Weights of a small GPT-style language model, trained from scratch on English Wikipedia: RMSNorm before each block, 466M tokens.
Each number is 200 + 30 x the weight over its row's rms, rounded and kept within 0 to 999. Layers, rows and columns count from 0. The size before them is the row's rms in percent of the matrix's.

# layer 7 MLP up, 768x256, rms 0.0852, rows 571-596, columns 0-127
097,194,192,189,154,239,186,190,175,181,212,231,256,211,184,201,182,202,193,148,176,130,208,223,171,169,212,159,192,211,205,255,203,170,157,157,216,181,223,227,243,139,150,150,210,234,233,157,160,191,172,202,171,192,176,230,223,169,186,214,261,110,192,217,157,243,193,169,170,180,191,199,217,223,226,163,196,211,195,219,156,160,225,168,182,212,196,154,221,166,160,153,194,170,218,186,237,172,232,219,154,140,137,254,232,207,192,242,171,207,228,180,240,165,187,182,182,198,214,229,156,253,249,227,270,188,211,154,168
100,163,221,163,206,190,274,194,168,207,162,215,178,164,182,189,170,234,193,196,210,181,303,208,239,175,205,174,179,199,179,243,217,200,183,217,197,199,212,221,159,207,150,231,145,166,177,264,224,176,196,204,223,155,212,195,189,188,172,232,228,188,238,202,154,251,251,140,210,215,251,218,238,169,204,224,216,173,222,211,211,203,156,220,195,237,217,144,207,204,194,145,243,235,172,168,210,190,200,172,191,166,167,204,201,226,162,205,217,157,209,210,180,255,129,250,248,211,197,187,203,198,234,182,141,182,234,210,197
105,217,221,193,161,148,216,194,180,181,225,114,170,170,178,166,184,230,160,200,232,242,160,211,222,212,210,185,238,241,166,186,200,211,180,191,223,165,166,159,172,142,199,197,250,201,168,247,194,217,242,206,214,262,194,197,176,182,146,155,157,245,184,194,155,252,179,274,243,168,185,218,180,216,200,213,219,220,137,179,156,208,187,195,167,223,295,200,215,183,189,228,207,171,151,163,171,229,151,185,191,179,150,162,193,217,198,227,246,174,211,225,201,189,209,177,165,213,245,230,258,206,185,230,149,190,265,218,172
103,251,218,163,215,212,217,201,195,245,212,175,157,239,212,166,178,233,141,200,252,233,283,156,184,212,215,153,254,280,166,187,153,207,206,228,220,182,262,204,208,183,192,167,170,160,171,230,229,188,202,152,222,172,211,244,212,218,186,272,217,227,216,175,210,239,213,246,196,165,233,155,192,153,229,214,194,214,196,192,174,193,162,190,175,221,205,113,190,241,171,194,242,167,225,179,227,191,187,217,186,186,199,236,216,146,174,226,172,195,256,196,206,184,190,222,242,196,223,182,190,189,168,184,207,173,214,171,232
101,172,135,212,205,216,186,220,176,170,191,192,205,183,199,193,221,184,176,179,180,106,240,195,196,209,215,162,246,242,181,221,183,212,188,197,194,211,190,213,198,177,258,169,208,181,225,179,223,195,164,233,247,226,252,233,188,230,210,171,211,234,195,199,243,184,187,243,233,200,171,172,269,139,153,188,163,211,217,147,182,221,239,203,194,210,239,223,230,235,190,241,232,200,147,162,182,209,182,152,236,202,162,209,192,195,160,232,244,270,196,173,153,206,256,186,211,204,182,216,217,234,247,164,178,177,192,247,214
096,208,205,191,199,212,200,232,235,195,239,235,197,240,186,222,183,178,228,219,148,171,238,142,140,192,188,179,238,196,148,226,272,170,186,225,201,195,235,194,186,180,256,150,230,230,230,215,175,187,241,202,206,155,232,199,258,169,206,232,184,216,185,220,213,200,124,176,184,176,184,192,207,153,155,172,181,164,175,188,240,165,204,237,222,174,182,210,184,188,188,181,185,220,135,215,155,195,217,199,159,199,202,181,209,186,202,217,241,226,207,222,203,159,217,244,185,177,166,195,200,191,213,189,225,199,254,190,212
106,170,187,159,159,278,195,221,188,238,152,217,193,162,217,195,156,149,191,147,160,176,162,204,205,149,206,255,189,209,218,187,230,163,249,142,187,240,174,208,221,232,187,237,209,183,230,212,208,205,238,255,211,194,236,215,170,206,204,185,189,166,289,188,194,222,155,199,214,182,212,147,195,175,242,232,210,189,181,206,200,204,244,206,221,195,216,200,130,179,164,234,132,179,165,192,218,170,159,198,194,178,183,187,226,146,182,220,213,166,200,235,207,194,160,249,217,200,154,169,210,162,183,271,191,212,228,254,153
100,204,234,186,180,153,190,170,214,213,207,173,201,179,207,154,153,170,162,228,241,236,197,209,192,193,228,233,219,220,200,210,201,193,229,212,147,170,191,199,165,219,183,201,211,179,232,230,244,190,190,233,260,210,205,221,135,180,204,218,184,176,211,212,198,185,183,154,210,151,189,218,276,174,167,197,236,150,167,196,177,161,208,237,153,173,246,185,200,177,191,205,220,223,198,228,186,153,239,153,209,225,188,234,178,225,239,186,199,147,166,158,243,199,286,147,163,152,211,190,209,176,150,230,182,203,261,237,165
093,87,148,160,242,184,218,197,179,192,184,195,231,192,189,193,180,234,204,213,218,177,212,219,245,141,186,202,215,262,276,220,187,155,192,195,242,187,182,201,155,233,205,183,212,151,200,214,138,241,200,219,231,170,226,221,228,241,202,183,188,188,218,185,239,158,160,256,227,267,170,193,198,197,228,194,223,223,156,164,195,217,207,180,173,159,144,216,210,243,222,227,227,191,210,210,162,256,179,178,183,148,216,208,198,176,170,203,214,238,194,201,201,153,181,186,245,219,185,194,159,172,198,185,227,241,208,189,173
104,176,237,153,226,223,197,203,236,154,157,181,239,222,172,183,239,225,199,184,139,209,245,199,168,193,221,170,237,202,256,240,197,250,165,213,205,204,208,189,193,246,223,183,156,201,209,149,245,209,199,258,239,212,209,236,251,233,193,222,175,177,194,201,180,204,224,198,199,221,178,225,165,187,186,199,157,136,170,198,183,207,207,221,239,176,182,207,195,268,182,181,193,248,166,220,223,175,172,226,177,196,187,206,210,167,208,193,165,228,173,193,193,226,216,214,164,220,218,200,234,210,189,198,176,152,233,226,190
098,190,183,150,231,211,213,173,273,152,214,231,188,206,213,189,213,162,219,189,214,248,183,222,228,225,259,209,226,265,180,200,195,143,204,238,207,144,220,168,177,204,157,178,193,228,195,246,151,159,160,197,194,222,261,203,159,168,213,204,223,216,223,191,225,204,138,179,157,302,241,183,195,182,213,180,211,216,211,212,156,224,176,246,207,200,193,150,244,186,175,217,236,222,247,218,177,219,244,219,258,241,226,201,206,233,203,183,185,156,221,244,184,186,168,185,221,207,207,226,154,194,194,233,229,179,225,186,263
098,173,200,194,182,172,233,212,183,188,163,239,201,184,167,184,149,247,261,169,179,246,152,245,181,195,263,235,252,169,194,255,196,148,190,263,139,251,203,194,196,144,168,204,200,216,262,216,191,200,188,185,185,153,231,245,211,163,241,189,232,198,226,206,218,208,211,211,174,191,254,256,239,170,223,207,248,189,180,188,251,217,207,210,250,185,242,215,181,207,200,224,197,240,200,189,168,235,195,200,201,197,159,256,261,178,212,210,147,198,235,187,211,238,167,208,189,191,287,233,217,192,195,236,227,243,203,210,146
104,126,244,194,180,195,229,239,174,153,240,146,220,243,193,218,190,209,164,238,212,168,234,192,186,200,200,120,194,182,180,170,156,162,232,187,168,169,170,185,230,196,193,228,228,165,189,212,179,214,231,190,209,199,231,167,214,179,170,189,225,175,193,192,152,179,201,211,232,220,205,186,219,226,197,186,230,214,203,174,214,170,215,193,171,198,209,177,215,220,196,195,185,178,213,223,226,178,221,201,172,207,161,194,154,243,236,229,178,226,170,239,257,144,211,175,227,166,211,227,234,233,201,173,177,197,213,229,228
095,196,180,211,168,167,196,236,223,202,210,191,204,157,227,221,219,171,177,159,176,203,261,238,213,136,147,163,196,189,189,236,220,206,188,191,242,197,251,187,219,243,162,217,233,191,191,188,203,188,158,270,209,234,203,200,120,202,247,155,208,208,209,155,176,190,204,167,131,234,217,141,168,187,237,165,152,187,209,136,171,162,212,201,206,213,205,176,204,209,215,240,163,197,162,201,185,239,175,187,214,238,202,232,222,166,195,200,168,185,199,218,178,255,232,210,199,175,202,212,205,192,189,181,214,203,217,174,193
099,171,195,217,183,235,224,220,214,188,199,195,192,210,183,185,183,202,189,174,240,175,130,222,186,184,262,162,203,234,161,192,129,214,198,243,216,204,191,190,196,209,188,148,200,202,229,201,156,191,227,184,182,155,249,225,185,243,184,221,174,263,164,243,187,212,186,228,176,223,230,192,221,205,197,238,192,239,191,227,178,136,216,213,200,185,224,144,187,224,180,196,152,224,185,200,151,229,178,175,151,248,130,199,184,207,172,232,168,170,154,144,184,167,164,193,178,178,184,175,181,149,191,149,195,218,162,222,214
102,230,173,197,144,213,230,190,219,160,230,205,176,236,205,201,192,207,257,186,279,164,243,186,161,229,210,204,238,243,146,203,240,217,209,159,221,191,208,167,182,217,201,192,189,187,278,205,168,228,218,193,141,190,243,240,265,219,243,134,264,215,202,235,178,151,212,246,235,210,204,131,200,226,211,203,128,158,216,171,211,199,165,188,194,224,199,182,161,206,204,259,170,233,182,158,149,169,213,188,216,227,207,190,203,210,174,190,195,195,125,161,155,246,203,209,191,197,198,201,192,198,210,171,192,159,173,192,245
114,230,229,148,190,175,144,235,173,192,233,221,169,178,196,212,184,231,155,191,184,203,154,164,196,159,201,182,216,242,202,148,174,212,227,198,190,253,167,212,202,250,239,162,223,159,209,165,212,185,183,188,203,212,249,189,220,189,214,177,202,226,208,177,239,179,248,185,231,170,158,228,185,135,185,206,172,223,198,170,227,197,212,196,206,161,253,179,211,249,253,196,197,181,220,276,229,211,231,207,233,219,188,197,216,152,183,215,202,225,209,210,196,210,165,246,162,212,165,274,188,261,139,196,167,221,199,177,168
105,211,197,211,226,173,235,234,193,204,201,223,161,160,146,203,223,245,178,185,180,211,162,208,164,188,182,208,191,232,193,146,207,172,225,162,147,202,207,231,241,242,197,225,188,189,275,182,225,146,224,193,159,241,119,208,168,189,199,201,233,224,203,229,231,187,188,221,196,187,230,208,197,194,209,250,202,185,188,254,231,206,185,211,185,184,153,218,220,189,176,214,245,190,189,187,259,212,157,179,213,183,197,147,220,213,165,199,223,202,198,213,205,183,199,155,223,168,226,217,167,192,209,207,194,177,186,204,206
115,180,193,190,191,223,218,184,174,203,193,150,258,238,134,156,233,163,198,205,201,206,165,168,202,202,252,201,197,215,203,266,185,149,238,157,147,232,187,259,180,173,242,243,230,225,222,179,198,221,236,247,199,184,168,255,183,187,226,222,247,223,213,144,129,192,168,209,184,219,181,220,163,190,185,178,159,175,238,197,253,206,176,181,211,284,195,185,229,271,286,179,193,183,215,189,196,232,221,170,209,226,220,196,202,178,177,220,255,212,199,202,224,205,180,248,257,203,221,238,229,206,175,186,191,255,210,182,210
106,242,194,196,161,214,211,189,223,198,176,205,196,173,196,243,258,216,193,206,245,213,212,258,178,210,182,198,151,178,185,180,204,209,190,204,164,205,225,202,207,153,200,224,187,215,197,209,250,202,199,172,241,190,220,216,181,128,174,237,216,159,219,160,216,224,212,180,235,231,236,175,202,178,192,216,209,206,187,199,234,169,210,181,204,180,191,190,228,214,187,102,226,234,166,183,147,180,274,177,211,227,139,197,212,183,173,236,196,278,230,187,226,197,176,185,217,227,177,116,137,238,188,177,243,194,206,240,178
105,212,189,171,172,159,197,191,203,164,147,257,181,222,144,196,237,198,224,226,213,258,185,208,199,244,124,199,230,218,135,214,195,220,197,184,167,195,215,224,186,274,202,188,200,231,188,186,198,273,210,213,230,170,165,183,190,195,229,182,171,219,151,178,193,185,223,206,201,192,215,197,212,204,196,224,217,220,209,175,218,223,209,147,204,197,243,175,224,215,208,250,199,179,194,156,180,154,173,214,176,198,182,237,223,134,166,219,198,170,210,225,202,178,188,155,149,171,254,183,176,170,155,210,148,176,193,191,188
098,219,209,191,194,250,181,211,219,165,180,104,149,251,222,152,146,208,227,147,243,218,206,208,208,208,214,279,226,228,168,227,171,209,211,217,209,194,197,182,213,220,146,158,217,175,151,170,195,214,230,205,170,240,195,204,234,206,177,180,241,214,208,264,193,207,191,204,171,133,234,211,154,210,196,174,183,214,140,219,168,220,171,165,222,195,217,203,210,245,206,195,219,219,214,226,173,176,229,196,188,185,217,191,198,172,151,229,195,166,180,218,226,249,214,198,222,246,178,200,235,166,230,178,228,152,197,218,171
106,191,210,192,207,142,185,231,258,188,189,191,201,162,182,200,196,203,172,199,144,216,174,235,181,208,236,247,216,208,207,231,221,187,207,237,212,191,180,202,157,253,265,176,152,208,197,217,190,224,174,215,200,173,154,208,213,215,183,213,236,179,203,149,124,167,210,188,174,166,189,180,221,193,226,235,206,229,230,205,193,207,173,184,230,196,195,182,247,208,182,183,231,205,200,192,196,169,213,162,264,188,257,178,156,184,243,179,177,250,225,192,235,136,108,197,214,196,231,196,235,163,169,212,207,209,148,192,207
108,241,237,163,189,241,202,189,147,220,183,179,238,211,194,179,198,197,230,208,217,211,221,243,249,185,250,265,201,196,204,205,241,161,166,261,185,245,235,203,225,170,181,187,202,207,175,209,224,190,209,171,205,235,234,200,190,175,264,166,210,199,231,198,212,204,195,229,239,217,193,279,185,218,188,187,174,213,218,201,160,188,180,233,153,256,221,191,238,181,166,215,227,183,222,158,192,231,196,224,175,229,211,192,180,162,196,195,200,159,211,219,189,155,151,212,220,181,199,204,236,115,202,226,217,153,172,251,170
093,201,204,183,245,199,218,210,234,208,225,151,158,117,211,173,179,214,219,172,190,272,224,254,188,232,204,192,194,188,179,274,218,209,186,183,220,192,240,215,215,194,209,196,207,207,202,239,167,186,170,203,204,217,226,208,215,190,232,242,207,201,213,185,202,171,182,266,215,215,226,226,190,167,212,224,204,190,227,213,212,188,218,229,216,231,139,240,218,148,194,175,205,204,193,223,162,227,150,265,169,177,166,151,176,186,218,209,244,188,190,217,235,213,198,161,204,205,213,216,197,192,185,188,222,176,255,182,203
095,200,184,201,216,210,201,215,202,244,216,213,200,215,276,177,186,237,254,205,210,216,185,188,207,187,205,212,191,259,192,184,182,170,214,195,192,193,219,219,166,209,145,173,177,252,220,204,212,256,217,156,204,183,219,198,184,183,182,159,211,238,159,218,123,244,186,204,249,181,229,204,189,198,214,151,225,166,203,205,244,154,227,184,163,205,229,208,176,209,211,176,169,174,186,229,211,222,225,177,190,220,197,223,201,208,146,256,210,248,238,185,181,158,204,204,138,249,198,138,259,209,193,225,145,179,188,238,215